From a checkpoint of a small transformer trained on Wikipedia.
Size: width 160, 4 heads of 32 (1 for keys and values), vocabulary 2048, 5.01M parameters.
Architecture: RMSNorm before each block, no biases in attention or MLP, untied embeddings, normalized queries and keys, some layers without positions, some layers without attention, shifted keys, value residuals, hashed n-gram embeddings, skips across layers, LayerScale.
Each number is 500 + 50 x the weight over its row's rms, rounded and kept within 0 to 999. Layers, rows and columns count from 0. Numbers have three digits each. The size before them is the row's rms in percent of the matrix's.

# o: layer 2 attention output (transposed), 128x160, rms 0.136, rows 2-18,34-50,65-81,97-113, columns 0-159
# v: layer 2 attention value, 32x160, rms 0.055, rows 2-18, columns 0-159
o65 103:422550439489522530447571449493554527527538501530496571447474405440456438518499482476464536525439499457537428421522450542416457421491423404527466611531431445501489466611455432502561553521511514490514509538540654449480508450587480521542528566480462530444463536522483448458514563506404450590521491527565428504402505508589463560498548450480521564525568433538589580497523517511483510463542548482512485539447497632495526453450563484649448525464464476512513507510463497452517513524570471
o97 093:408542434540485509526507515475565461498563469482572540508496484416573547554542453475399561522387495501546443512597517512377471504460505493521485504552434447526459472635396479556464550564521435466507480499484627501512466488595453518574557479440483443481479440511489588572447561476414432479491456554533426545429554614586466540473497506518511550452492500552590541491480554427512454466442499480464482532521438514463567460551477474550492579572469427539457497532519546450590486544505505
v2 098:481538559541530500452504460521537509471456473525389441479542475491502531559564432503458505513515544523477514551508410527507476473516562522552406584441448469438469593512469522486484553518533449445478498478604516415575496522477490599525540370450515519507595464614491518561531524508544496512536505507417491412537595494504593449620464488512503495478583377485467432540490547458547497615519485501492516556519508488584548554461452543582553417483415396618549446502517518456490440501474493
o2 101:537510501461467481528419549539514535547522563515613477519489580596483423474469602497513451447420528594628584556488452485539529548430447511419489526538517496586449488389533595573413454467495471523573535419473353545517587472530561418550476497481458517494454512370492530555485456538520470509554472484518481487529553551440498472449517496501494486495484515521475559475551441525491521545516525447505431582550530425507521496515343480405522461505515528440485515576552490523450498443492488
o34 102:514547572527500557485531474359518461446523489442554483560529573410489493592455426496439585453489549476540519489476588480505558524527532458668504516533542521474439523389623456468575545462428497493502531487490508512499570604508419532430516524408475473443457543528510511518511474483611502589556455489446461490523564460580475557440507414461468541521484552558435539513366488521552512486507506444500441510617460512461505457533536507550511455505531494443484429480471547560527472509442567
o66 093:592493462520440536557466565503493452465454548521490449522477581481509458447540550478440467549468465479457593541386491438532484582470554513561564496492468494463397500504516471505513546495540586570554503469520360466447445571469502450461481543369550420544445562526542431445474460474573485597494488534544417527440463563505462460472477537516498511495518555532452482467472411477542528431595487520517417488589602382549369511583423523531468481451477528428512519533522504514512534462473453
o98 092:552479529385494567512405590516554506591488542518514490567471431448388495474450439513501500434535488455499489461488523471460549556517551453575545531514510464475454506458556560482493450468563528588491573503498517500453490471451504474492482555512480362408501592433507482481511478559532563556505483588489495531562445524511456553477454459417436435520453481547525528630595499552553501457533537546523388522505475518482408462468393501540498553482567563464572470579447383601454493551557518
v3 110:551439450459485516564546471566470471376535494473594482443533504584549472513456528456505541487493489489510484536504511485481475469523468473490585584468580493498573512531565467459623492571480550436459488424569489566544532481556622503440398500514484491510509514582607457467544442493455508485399568450471486518452409499499446594494465576429560513527556545405487501435508495613536430478516489424440509479488472556450511589523543586472520558577497483465448458465434455546493614553554541
o3 103:505473537527483527495532527542512582557474557515517546522532504438586464474524530447448511560478585531400459550448502423507471427512517463586525419566540494405483541463466395517417503477477487551526669474478705510440441470474521476460418564508432555482489501538407518466481445538481466498524520500588478441570511495508465553438414469545446507466456494556503486531471496421543452398489553420434538506474454543551632489534496530524518551481508477529484493452515430496564486445555519
o35 106:438444503468384540503433567543553503580473567537486478510576527460520486538430460528494549488528498561508495414513606471592534532505463505459488477383503484480452497494572634461396587572489521557510494540517458544536457571435453549481531552572475485473380421457508492488546552505470507432448554486473554491604535497453502521548426561520487552494433445572574486461449541483466511457409386495491492499554495536485490496409562547418493516575577472495497568515481462489513508569525372
o67 084:489405529481400504529482496510489440506553606500413543484596468522597492537553479479435519466451559472443597549451519548467493482552510566426517549500517489462539547589508531534380462552489545534516508446467566511481458457414431434478476548567576499629527528494546574477466415465434547461497441431552563478576489528569451444529496434493438524522561476505538477408473459489607523525483460487418572564500605501488531480466559497507493515574469391497509562470464434568565456439509508
o99 095:464536544468538501514465523464498381546548545608450477509469521557539532485503552451554396400395543468545479489551459553516451447533537491525489477473446543379502448594540459526470479591423423576402569471526648563467507537464533554532536501602471485483516523482498467522457577452484508506553477544491507548477582547470491487496465473448474491543446451528466485387531500549608416433546501544480478578421587450586449486541450518531502551493495578468458518438505468545558515492519584
v4 099:602496465492417461441504519546492512493508496490479494483514435540478515404465416511514546586536482477384562508376657440470455452522431483540525639489571529526494526489594553486504506491512617492511532540574525497524498470471496476489485476456604500522504514458513462484512563431480503525422480517499462509386442422501478518490515541507524451528575563407482624459476416470478577505481510508453462430568481618487501476444511534527417455504531500411529502500527542502493568436368536
o4 098:578517595533495380466513439443516527550476522420548496521425543497520539500511508488464470593497577451484509588548460495553450540517460474557485455603507549494552416436461541459491545513451558476599496476478537468504415511541617563452525458462516464436513441511489483486560604454486486441510524504416536470421506500564514426416422398612566546552364469486498579507461470482506494447487540510433479499475536554483484406414511530568549456465422519486512518472498410521539529515453603
o36 114:587471469510500522501419475573438477477492548488439496506511462438450529552492483462537517455520527421480533547490470576507595523548454381529468605566466437453483477529460608436483500516555461582545546485506575533477525498584619535468562507518469581408447426498464513443457536615468548419481452547424594532445526449479515518544391496561514536574415430438561523513576516495546525462474457535515490507472483465502625457368497542410489573499539531477544481546475499503493491554495537
o68 083:584511441527450542511529496478516510542496556473513547480494495516453542524465494502512486493504524349547497513490395582528514487535501471516453623572454481506453427513403576558496530536487543465510462488588629415510506418555550490441528534471490447454497507580557532428476580503432523535515460439450549476420514520509400493563448446618486526560456449522546509532575474491527429474450568471524455538452513542446519440361509496610479433522450476552596502517504479466468382581481531
o100 101:573505491473549587542542470518473488520534483469540506519532420477470483508509491494503437508514538453516396504521390536423458480569508514551481584528396445456489445513469507583599519563563512466479529519612611515583484510551559586574500467525479440357571535571505556496458491489501502481519451580424544552427509556526442496439438481631511446596430564513546486578504457596508496442392533536460474479440536506499533449526496546554526513526481475544534463509498476556438485504427609
v5 104:542487444490562553395503539571489463586537467502583560469532508477535431470477565458572545579586573480455470537442519489549432508488345447489549504451435460562541465552523518472579524569483563428332507498532501465551605532534483439470437450435386529520516500500590505490425520446543512516513556494482500508464518555479379491432614476478500454504521483476510516547486427492412433545519441543547500557437451479504491542549503482475468439499444420500535487452465486490513579511421462
o5 094:417516402524419478536431513493439544532467529508537544451537431412496556436548376457485550613433466469470449482556533475536471487518524480567537440501579552510557487475392460459456594499453533518461461544411556470506532433536452486517448565385507488507490416550469483511442501534503429499517537485493417551648530514508473535512485502415485604474534502545493572552498484490509506532578506407499510444480452508486499448419555491554531461543505383465541519475518420472532462559547366
o37 101:425483502592461418469454454504440521617515437526512483503365435472596534413481494517505514539574514388377473573540543610518454432440458498501449497540560504446590496498435453462490466504483486519497490445473448436478446402550547563547476527518541527469543443489520451519421531445496477491495534577545501602502527476615542514472453507483572486478466498533473641438530523441448427536530520520410562516522525568535471449406519552434503477486522492508443557513489461436519534514427554
o69 100:449545487575533487508470501443456460548536462586513494517561509573592567572569453543463493554390530502553497463543453450493458468489507504482388485532621473581519543522518526507430531506495390539512448535452599486548492492411504471572540450469479492542564480442377522532451517473457479432435442469576562467502485533521570474511498418452458516521487552537476558460457540467479562506446553449436528486510532558376494410425510451488500542456525357478546448478489504564555395456567439
o101 095:445551540486482475566506555493513463510523478522461467534483519504506557584470440506510533457442516533590584576562445575522512420438512508601426548605458494464588504524448516535562510522520486471440442494495515504436456484423484465532580535460506507488560536473532469469464463612472447494587495442559440616419455541435608602509462462534500470498566506519576595464514541484457538528502562506525500517381468564542594394528547473583554535479524457527440430576542502566508402545456451
v6 105:595451388451496467512498511520474503447555480509464536494514510551405561538592503486459557473544326496396526463523556463450457649510492363528556521353509419557497420334496458475450536506547602454527494461506465540519527498488433511482506581419465463507537501412612475465492523538501518489421529556471499601514521478557523439479488518504474454517474511501522522499512511505487577450507510493488503535516482536486480533475495478483432612513524507435457529533560523484550494583479508
o6 117:483476480516424439528518494408463461468442482511563446432438459488556511362474580481459430563492559459450413515401500523492462418473512445533553433499481511454477544453512390511507519505493447495516496545532461401434567448529473574563352528539527580425458465514461477516443470507499523517641522540508480625567552432540475514479445468451499432411505551451440503489485517495472473516537498419488611522511489475506548528510466462525610508531483584536417414426481497550508478544530542
o38 106:446452512506480459479491489540455533500506513475485568469474375428507514484542464544600452449514485463466461424447485531452536440532504438551541525515588580448425497465478489418474495466464564531496498548507531384469467529512424601486435501551531550533524486531478459472417563476515576473555598533390493594495501561491462473408405446450489535438467495528507543543452528493494434655407477496446513555559470556545530544506487516395529536524566505581506521442531418432568465572396512
o70 109:534474523525384498508457476486528461472435561440592404490523515526542561491530597503583556527506490480498488492455549532574598515521590562412577487489476582453489584529505532489497555558417501454489481519572357452526529591442512507488381534485530469557478515469529526478467449531577476431521488389454608527486440468457491466493419417477479565490505526464505465450458492557528510480511408507516524554511518461522442425474516542505583475556487535603538454462466404524592446605500546
o102 118:518489549538537440505506414458474431485500483535542453438531437617537551472502550441481416556570503482539471505472415507477574423596518562539544516509480522501548468558514462464575462552404457468500551535605395488504428531509558604532373502568526520468511461515469534475550479503495635555594447480462532515431485425507483497525496519525543446512538571451432515426453502560447416526500482474506542473515562444535479432463550509514621415538490530507457399469486520523472600556499597
v7 105:560536517544496508502590486552496473386538462478503447442531520501509446399470497477497526593500622514524468533495472463607474475456417524526510500457475524451439440628468441532591548490455386536481568465524537378534489497552474564522499496486476528487559428585517469466522465430483500532477540504446522464523553514560529535557522562522489415518506394508441441569515495522500393574604466466482584530502465520494557540472412615543468451491457460589526456398506473512462460442420454
o7 110:472491455538422516527511474508456556560535472396505539516577467374416474424540530596472485530480446495484591531529490579542509593451502516478586492524560522565500499475482624497497519500517599527492393465428408506507515488524505519531532494411513426506461417546468548567471507541442499508497522494433487510515555527473404505435390511435509628431545456498533557500575463456468543619519507481468418481544448465515468498435471448450480520550504524494559572445546431474539558559577403
o39 108:452466505556420442518400505418471510580455466545497472501448522475554659539520437497514545558484517509438483475563563576550474519406570473534573352465497507442542509462429441465504584485410473513475482474485529472458484496550500537477464507507550485547404471460540501561533496422468415554441422497477445431489516491564461552429476532445515539468604575530497564501474446507362564439552421500447474483563465552476474454394562474571470483528454501432445505499501502452558467519508438
o71 094:435591466515481472486557482452440498548495474569489516495516469519471479426482535477422482466496444501475458518439482490516405409428421461645512524592589505599490492417506576409563532468547542483489446443455606541515449555442448585535562461483543476533464533493460410509492545465463542546563537513520477429380557452509532509598583537467535513583528537491518610489562509494500507549431533526582521446516519471507432432535519495542394470434537521424447468422441547476458481454529516
o103 103:486477521381418514492510602521534630559538501448493560588450487472452431500495529553455557404524418540533489485546569559490512492428490493507519567521569515540541573365447563451423483548578533500519404511454487493536522432475496393535564514482518445566457490431520480567530533511484417453460551522574520451508478491434580415480515523456515577498420464509576576510500541471543541558521469461508457442483443580490540503550425496477400519458575534544522595479437477537486509491497600
v8 099:503488576510441519511536479494623553513588483594526547451513492466465459466406482520548552457534437515509463422549486496537556439435491504510492465495449601506518590567515496481519455506446472574529507603516530517401493421444474483503493485518617501496418442443609531542493507508472489622529460508480489427415597482585527348435449507581477481531498499574522553472482542457452537466569389511509455460504476518518487591483456536568495478545505488476564525540484429512464577392460555
o8 108:523435452478491392504479518603440474569481480525552432484470462581505462449571581505556446384492541501547619503475382547451527515470424496475500623553536464583517509420454551507479445529600495570528511450531484489487613402509571517556490493522444477583507484494532554466527521447529494455516576482534527515478456570493538465507544421492563548557456508382531481448555452499498482503465553521517418503458552489540509422472529504489546404490447547481387523536442461432403483517428522
o40 090:591533485473448482505457463557447482483466471456455463521513549552520554591502479572547537598360469438545660434459525463466536573409597551514484477521517469522536517452466429502530556494453453424457487480557449481494536409477474577383421390426452517476555556488564620519478489467487434525529523571492479540482581526492557485534516458508515597519500508470477557538563472496435578410488418500483528528470511468475555475506536464569475464499399536509446493508489509619530503510441494
o72 105:501469485488465448518492525530500501524485376510521464460517435464476516404490502522482482497554566464527557487437448498525446542491377446629529505541459490530493466482488516537475530418625536398480474495493560510494541392488569490563505447440531481463504456483491472509523535437493562462479616543496523522507529701500522496566524505469548536498527458360523558486512433522471517393538585511464429470541519471515510436470564493455508438424495546379409506467512525461448594596490469
o104 092:481486448424536462446487530475498537540467445479492501527425530476428494489553466578479520471543487458531516582453497504538498481433439538498493479517527630585499480516474521477441530419538539474455450431440559462468599454478551367537638475482537406455500450531531504561583519491479470469535526505595551577497476630398557523537457456506534625586509453375454527520522501540508456506595544527529393467532486521494404526456502454592441529509494483423561555505493518559440505517497513
v9 106:524479511471467480531572454552498461617629487594617551571505494485464474514437481508444518480468554498472464432490524484486480616487466422491545456431484508562536503457538455482536481493510387481502421498503475601415603517525457426476458504481512408481518417481595437466461471488489431519549511528538525580431449489552479559463556413580513445487466482493440539524468464492469506519496556514529487490427456454470396484512450456505483529418556603440640440555501499502461603551540558
o9 087:428529454468454517554540547456511542481419474571509489425554513443584488446564440415503536500473498533463416477451511477456527453501576448574439422498474502505579522495499352500534556522476461461464489486501555497548511455462450507461480636472482591420481517534494523572413434475494518486505494553616430564522564492459461655569517526442528498479579566483497476519460531447471440424564530478560496465470515504463456486557557497580557524504488507429423491383510497481533502386483399
o41 105:477499571456516474525540545475515662551455503500503460450513435481498497396437461528446488508553510488496482524517446547453452416452427486544397598526538491509577504476422439447489496471511438464515432452503526464493485392538444514479451524471561500449565457538555437541464479510491431512459544539573500472473541462430582604536593504526569440558431572455563611485594542500496394535495505552468541418440539531566476473417468484505582443519532528490540552442465498408430519435444551
o73 100:484533509544498417465402409527421539495426470471516500486496522535493521524525527542547517522565547502521451460527477472503474516507464594492435532529592485544584423526553470491494498540457504496505478476542461542577508493466627559547452459530514518476605494480483610523578514409476475479481455481493558474532523506521608482465476498447514607575480486371506530472592455480534487486457425501492505394558648574508582543488551531461611488568529424559493482381442453543397497457449510
o105 116:487488526523460465488491528542362559469453473436536510448498489630566522501530583510525408508545514541526494505490406562491520441457451499468504508504552519535593461514489462459572467581485533514518498440521333529509461465481633528565413525545572541566549494549452539501546542470496550478493527514486523406430485479486536467525443536467509459514482546368500482368499478464534454495506507462484570471493576579507607495517581565473549404479481446518397485458508569520479571479397523
v10 104:488448476446594501477564517506461430426467513474476541433451521583572500510491514454575536538514463514530566489435451530472468474524460517483562502501457458535554459615479439536512553620503496488439594519529494411490486524538440536459462377480429516512477436520523531571529405546499500473536515473548439500505455552497405489496577553450525537536519597456555512472475466646488398463551402482478528483394559481499517461492564542484512525594434474456417528454412485458428479497642481
o10 081:419463513530478465536512529545605518568517537473526557469541348462429491447525418443484468558421533494449492518532574454436484466501500467493479542490453458414494610465393453466541498535491511596512482481482588435493435433498566473513458578520529471452417533485509441408515515567445484562641530494387468596535497507558564568452503491582451471514572493602527579516575520509501493570509542489500472518468540473477524518444531523573492451436516501556582525547539444482515445453593474
o42 092:421546429557493434530455491576514506559532482536560474415472446479527552495531508576459515536504462494555482406535509620442582483416502465340494402475543527507490498465487478489495486479443505512497430516433361531490441420433501458506463474554529389622504407519509485479457619389507474507480526437493544492584523536556509448510442494382468487436563599459480505558521505475494518488484451427503483512542489533500471564523514434467468497514524492534469562512559425473574436488485411
o74 096:449507481495548501435607540497485446552475499518481603491558470506582467481569459458464459621463491510513487561448532429506402545477448406470399399465510410502526541534544507533471554464540496474544492439430582529472500481504518549484487458525490532497488505491410483478467422490486581453569508438601504496547502478507407563484386470458563536449474412551449548524451525439497463540482586482505543512548501539493460419481468473507442648484465400474515502530486487492585508352576431
o106 127:413567504518524558482542511419590475490512581533471544537507565398466487474494420456434578532406538532541480506575551428589364501415511447526442423528495564402456544493516480580500544518495455513438431513470608551442512516500525489418601580510443539473458510501481507571447527480516443503533541459521468498561569532440508546499501468510475478459538479621467523472525474479496547489577524461543473571547521472483487534551471455585497576550503420506581489496539444499584385433578440
v11 098:480535436485438437606497499619488514508620517473502504480536509605518507474490477533459557568563562500530600451515518439559566513447456544511590481493475541584543544498478448470518458493567516502458634509527517560494467470530485567528501515499594553536572394527572473487577475535494513524435423436437461565537581391512616504480557621508409484541538481497471532516502622550522428513444485481424549519546414546495527533484449598532481485426516460487558491508518508525481505478460543
o11 097:495482550524505424499507428621484540561416475475598437487501468508412463426448584552445516488433552533500501419510431605550529515563469548490496534565566530513511442498572589520456516515530488448468384461483324500499546494453429551613473420496488399480475464471593418492422539514500490514566542470437506532504505471602505479553517496529573514499573516504436492491499414486530496521466469546460537552529526490540359475449500443488474423570489552504505540488516511576547529542493521
o43 104:433440428521582480526416582540536488534419628453480551531530477466508578516531442555489452465418471450552450483485499495497475470480511505575424420510528557522587461561512571503470475553481450573567432459571612444491531468510533447531444451455507469413408472467589461496515542539551561551534569518509533517541498540534508440568546595522481531491513452531490440521527399445530423463477459541475488579485537500423530603448520456488426430567534455506568585605488553531498492431460436
o75 101:519472550515501463413487495521441452466455534411504447580505527574540616499499464476484568405494565505490462500438492516527467477540511570589507585491594534527446402545592530476431568572527518494553534481519645515552520475546522515510465425531408489489482449530505537423469474496458538511560534456430479442578557466565478606443428537506488511568547490468458374486493563472483403480401568540496515510531511462471487475473542448434543458536540554448455492508388601518465477446420473
o107 104:517462554443526453490545536576460560515422499414511537612422478528504501509581490481479539483449588532483449488517442594461394455529502510525500495608592475487595478349541497492489557556570468464483534447532532606535639468489537460503514605522423491417421549540546523492463498489413499448529526509583535479502430425519491526534523429521473512484449597522522520449453454417464577531513469502480522519393466498422480501590470532499498454500410546481421555505453490494538533470487549
v12 111:466532541590448501533491468477466493506538547498498380547494471528504592458498486456408455539479578447386555522419606461487529546527432589539529496455421511527525412479452523524541481458627497428561487497521505521433466536477485534520458385474513551490502436557498358492535512453618556500524421528496581556510565474529505528441573506530508451494540568405430545481527457497531577514446500534481583472492528471571510449465435516601554474471493567420518443545537505478420514444480568
o12 090:525484544444571523499586445535567469480526429432550487574513524525448414474416479483429458523509490466457503526527487515548401540549475491521502509530461562563533490469581533576498591529559444495454464498426582462529511532464483542482517519508486477387453520457479447492401547521481509502563450499379445593479522463611450515440477466620563477569495537540591520589437427467531477546520506582449475530454526412473374411575410432498484461500497533530547532510533475589550441531469542
o44 103:519560502475525562479531511494627546446509483441571479538560437472398389490514479521476463446553458506521454523497490470594452432525416512535533559473377524553430465509435543543504488541449499446470525561467598570506466528470457376546510510501586459489506566507543472439512554548563525556527499494488468428434475456429532452457465543607422449504434473443566465584441450491583497414573493543498439458448495447557542578550491502541529433546515549559609507535494533552413452546482488
o76 100:468530465387540532565579515547588466551420481518488506515442500591536459459450451448509450519646496421455467548462426509471503451577431436528508601495488495542462493448489524551488518511548555439516518474483500515551445528534539501504552555470499468449512484562610431458549511559490536450489555434462427565446462551582449482412374495609521499599387497449519477575523520478486437578390572532439382438467500503520534509457506497483500514488459527522533517514534481499435540551436550
o108 116:517511569451504502501553517471532575521485464494532531499377440517535367503455516478492567509524552473495404582555530567511429403492512468478551551561517512515598446407456482462456457586536556537505554486500492537539442472524545571544510517582523533437516512546535542618514572451377497457483559521527460528389520518460501444401515521628537501546447574496507570435423439466548438549438482530434457436466447540524458488504494512517524485525472480566433594512516492556467507525483633
v13 097:495459463516508549530472533493479506440487532403578432441441610423490543509520525552589577430478446436547469535609489472629539580541551528518504446525460516533484481553487571561504507527460410531526555496480518532414447513438472572553554398525455521461407498547517498479549510491501580469518499490452574455507536563499608476416502505476499498547535382524535406495536484550470418388501490510541495619511563468492487521415435550443550536515394453495461545514499406543489492511512435
o13 096:573550524535524473397452519394460471608450506522498420535434608635535488553455537479514480516491507584583466517518533623494560456444411546503483525497513492513566473361570526583555535454516534512525533392493421429535568515572558460519551506496527527532443433559460535551491456579488520459526467488525568552460504510484449479441533482455458469477459573514547541420415471520502507444520534451561480526482485464528550575443482553494614461471513535453429536548524616474504496522541540
o45 101:485517495476512511450497571442461541545483564494516498518541537522553498517480420473525485541497434576576496463442539495446424477457505499516495325509438537516451518478593480496488563437428515471539459556504532470541386539544528497484519478379499547581469457491549496567532464429558460557446402527490433485497514510473439463474577578481510550463474506560444550509373417561451545510561477510501509402525530593448407551580532517582462406491496422486617588526562568494512531504560477
o77 094:489491461506558559521470591444442474536465538566458445503520507512590471485426486446471553574559493559482472520427532535491537501476476527559554422474509450474486570382514483533493480400546486485517512394392374492552496530541414492559484576445490529531527399471418442614472442460535503495445552485504478548544521569481474511387598502492532527468460591558473567544401475584506533567495510440507509448569470492511472565497571525520529457468510407435541459425499565421570534500567482
o109 105:493502572455480542439533566427490504489483448512526535451423491533571438454476531482452586540485510566505471462447511574539511355343509489484549459441556480506504521426520390422564433458489525543402533497485393466454538466425465392561497596521510545501453532493415460551443495484528563550480567475596503500467480542482556536599565590482503503486545499492531491414466563544532566574531415453473529519393423427471505547487525531443527484467497451414495493483463499501542518533549530
v14 106:520518539479605532463506524506439436579455501504468488503461528473526392409487524478571521567534506512479516557495442533513430393482521586503462500551456456468457434631558516500491541621454502554463535484473533330574505548495484458460492434557503497497531633578497554525475385453513471442566516497463482453491508529446510577597567598475569489464526490464534497505467487485486410617481473505540529495469459492546539435539471503512506438474469473579538478364446520461505472427458480
o14 107:325510441515442551534405480508486559542553551485471529515610455407393494518559412531500542497465491500563529427582465463569507554441439523511491498531471448540470515580405617510458437493538532466452449526476531542488463546546456458572597502497506476503526420499487465486530531617486495518497525467461410497489502569419498437519505543483455559497463412593533477506514495518466574513519443534507446480513519533531484503440549509478501481531554384493568612521598491476478434514520369
o46 105:492528592536461435544517412433406522533439443538521544507551439487584613479557530426532495532566624403404448542504593567495494539460498485550516412529546458445542546462495495489590481541542398468478536458503582452492565468495537604538440567533423500498479469472510449528479470546484530551592553458535453536550603450504451584511522533522428462480504517489451541476482567487449551461525556490567597566503486477470543450424477510556580473424455488509483418482512471493556431522453554
o78 089:461552377492492497522482488382548565530462504548436493452505455494482509577522427576386432515467490546504515475503458446429455494397505413551468451522478420511520421473470406458474551513567558536467539496535576454469491480492518379509549466583473475579504493542476457442561453581478491546499463551538406491461509522511421523535503525569529503578470429620543480488502462434386513493545593470533402502563500522505442542477493543524471541391529453502504592568512478511514440516527389
o110 113:428496518446439553499425541516574553527483474542513549578508433337454473526503435503488594480469498532542489424550617447545457561438517469557450488508535482522460558460455537531468512467562464431509455460464648511428507445470439406513543531441442507511441426438450514530502494560520417478504500549520447537548475489449514542468534478480439549517405406608547551590520484438451548541540524469531474482471469554447540532564446526479437535455544461468519569552523479510538405563520384
v15 101:407543570533448477571443534525555527546536520535519541539548408460435512435427446518515467505437614491493511470427509464493487386507493493528463514528554492469454493437411515493485468371490570595505443485512521429530504522449604512560483561453571473515593494481456545478468555452455508532493446511479485506518563494547484534459465474533429436473471525546463593401522537455511551536390568484381501548552515537535525565556369483488437447411484484550544439556577486507543436415453548
o15 116:517475533470476481451421463634509515485517468462429469511511503570445540525476497577602452441572504483492533445503462516583460506523513530527466542472570511546440436544507642419465417517563563469590496550485519494485506521461577530524514335594497425515564487430533435465556566484525499448425527484430557434472469527539582399576477512522556444551448446455502492556555507515445524549418470558480490449539538534564504483475485503403496456543551486554511566532476460388439526519436537
o47 099:611426543529471449484480506553450497420559469419483522573451555468429528458505502507528451454525573452444513433499508520528440520558551512530481548513560520448549369452589527514456460541553519490575538468526570530510512497420555546522478451569475398323551531582515518441502474510510538515422480557435519443526459452581500459368470462574557524535384504453534472548460441471526505488460519524501517556523559478535428492544415594472549449479537536535559483464537478498476526516460620
o79 089:510458499434541518507509488620492570480498441482427541573465435478368537443490457541592446425605553475432506513501461529503498479528423485503461579439460473543484471461461484511527442488618524492511493558500677446457571429469571537485484464482487509416493527515581467490517540573499480437490562501487494450452471459471577464472481501539523477546459520444552477538601488485488464510509492561491528478504472498548486472474478462430574368461530575379519485525529438432387496531429613
o111 095:602427499491536535481529458587546616524497461436441530560531452510390498487528430562579485471592475497416448535472540438541493545617499553570431526503482498475436502492513532502423488476587604469602533547460709529519524486504455526480466426445520466374456527489493504402513488526518558476473511535497576554530422450497525491416488503551529463603454523514565483622512481443506532495425467523513523462506486493503531479448475498481455455511449529486569533547489466475435460477513529
v16 087:548447605537460559455379438493470501526524496420501558534449481572585466510459485589482499473565504507564439567465514505569535565512466573491509542538465483494524530408525568538393464517549526420511463574499473541471474524517428409510508488528403471482456455485488430533497598477544475459510592487510528490430502502479509489472497458506454548515485568464484533539477427455447507468497621546619485430440515425492439426441548426566501494576610490532425559517463590514497631580492475
o16 097:525591494466568619443481483396508527456450492516451481547497549514487491551476375447495537520503536443444421579503506390448531535525458506580558458476475493492584472468504442515537609493451581515471510420535661474524436579538511471350567557479496556613521592468521479523482479439447466535527419446567509430491520462528493574496551510484470485529486412522485494480449515458483530414543545513545512488494493451481437516539576548628474534444501539568492474443445525463509524479515494
o48 106:511535508472555557463508433383490540492442499541528457556515465499444436509370456498517510466502466466539492538475447451486532508450476496580499530535473561478479507521591448541532550475509496513505539513572513511532515541520591487443659450441542571535567544446417555492524449515493559466474425579585569562472452550513497486606491541535480416566475402455460524445492453500559451441579515571505433397497454500487562552551507558526444498357517457472547495516527562520394565585537433
o80 093:497667490551549434501525489364487556503509584534504506459445584436498506481488360480487542496401562459515494580562433481475508419514576557550512444449468475494542518511525487569564520484448442502498497460547529442493515555525490483480545549553487489440480545414491503512511376499466514545468457598516498488559510530529453596497553472483526470394496460602506463480427571432499411478530537455468520572471521436558524524531491505521420491434455513568567423546493403555546451504599451
o112 094:497629522523485410473430518499473493458466538521515469411515486494563556536565509521500468606498543449465612571493533521532457490526533454462498426542493474671526475520456458548576511465452432477475447459464393504508473496553505526492479422476621533544511520520549532465488393467397452442471411508474506483444620495512435568494548520472562465459507413502430509459479556482478486502483443538506573597511581467500542495624600506430521468477468488526445466437496533542584493505452436
v17 103:554504562563607499422574602477433450558457542516488472518525519523478459465546519520560439603477465460407533473478398539383456409489560494501453463618461473498469394597437454492508560476450546498414520487587532447488538505482495430486465406506521530507650600515441539590451502504478460494567545516519417484473510492530541508588536537514538480455508479443533473488448480487529491583540471485497454451435602440509474467528462443527385567522522479448528543468447525462477498467505463
o17 105:416481455476402489531492542548524523482546520468434532471462479479401513515459466513549501380518518450548540487470445541580530466377455506570451614530471490484433532518387595508432472481621427462517463624528503495434598398527534483555561425462523480497437478511589474507491596528594432543545604502522494541548416584470564531556520486504485474508497534548573504526629527530472535462495474547511500415515483475498605524505490436547512501520514485511535572502523494469460461514451510
o49 101:444536462459471450520631507493588511390529450505537407500472408489498450464474530442365443560515532470467528431539474419507458477599483515418561503526490401471526542580461420543511545519523437426471382489568523495435476463524366513483460495487501449402471507512505506394482517511488406575505472495464448471433548475512525565458599449534581482487586521497479476561514562526471483517462491480528550407493458476585448450548497443571562492563531587525488470494487545522506500447540460
o81 099:522532457502443539574457537450513510479467439462434430419498480514447490438491466552392525458542466445483556567454557532498487534471500531544457474530468459455494448523420520463476536501634572509484433537537400447505508498537484460435475441439553394502481532593615494477499561528513438508496485489509533605411487600478437512490524499473433477516583468621589508557607487518481518393563503555544402480530503420501483494456471506592505435463449542490539571518573541552507493530396435
o113 106:457503559491469523515426490488578530532375459557418552520552481367423610547511455486503487450486484533551404461545506431488493553481499483577446477409512475432457529498504511550504477494507419426561504523540680493447522422548546498512532430475505518464457449547485528493513522609517477481533554536489449585545504577524511520467493476445354486561433458608505455602599510508448485550508476503541483428550483503477565518446510520624499495535540494529535482480535482459538478587480463
v18 105:496440486542506475480477604458521474506544527527437581608459463447414402552526474540501517430486430496543547390509418434453532576504600428510500451478516507485466549391442444538408529440571567415542515530490480554452539472447560497543498575502524472524491493417559540496496465578460524469457474517498493505507513525517511502477455502523422544465471451597601567475527530528518593438497519491460463446587568536506487553469427478436510633472497514568465501458481530455476381538543627
o18 116:514471536483371440535503445532442515459488500479512461411458451577520541471523528502481462517560553511430484465515489511459513455554474525524563489544509492425486505506467483487517423516548494480610455541571480527496536486470496551503443399586417510485515550455497378419480596394573500614544500467497489445490493444577607452598601471491531377457501578491428535536457489550443511465417506469467605498500552471534578489553495510512626409523453507522473462446414538475447489492441544
o50 110:546410580437517449544521536551519468500532442440504434480503475511500523423549516504424524474422518496553580457478507546547469490582486541487493570483554521568524530474491482448422528521563431486557410450560381500486486469507423567562431472447414445494494461553583432526462507519582431507491540519498469458457521514587580512506591418433610537585505571532573488546511536514477456502375442521414576481483579524538441402481429502450533428496493577412437565512470492513477524456462519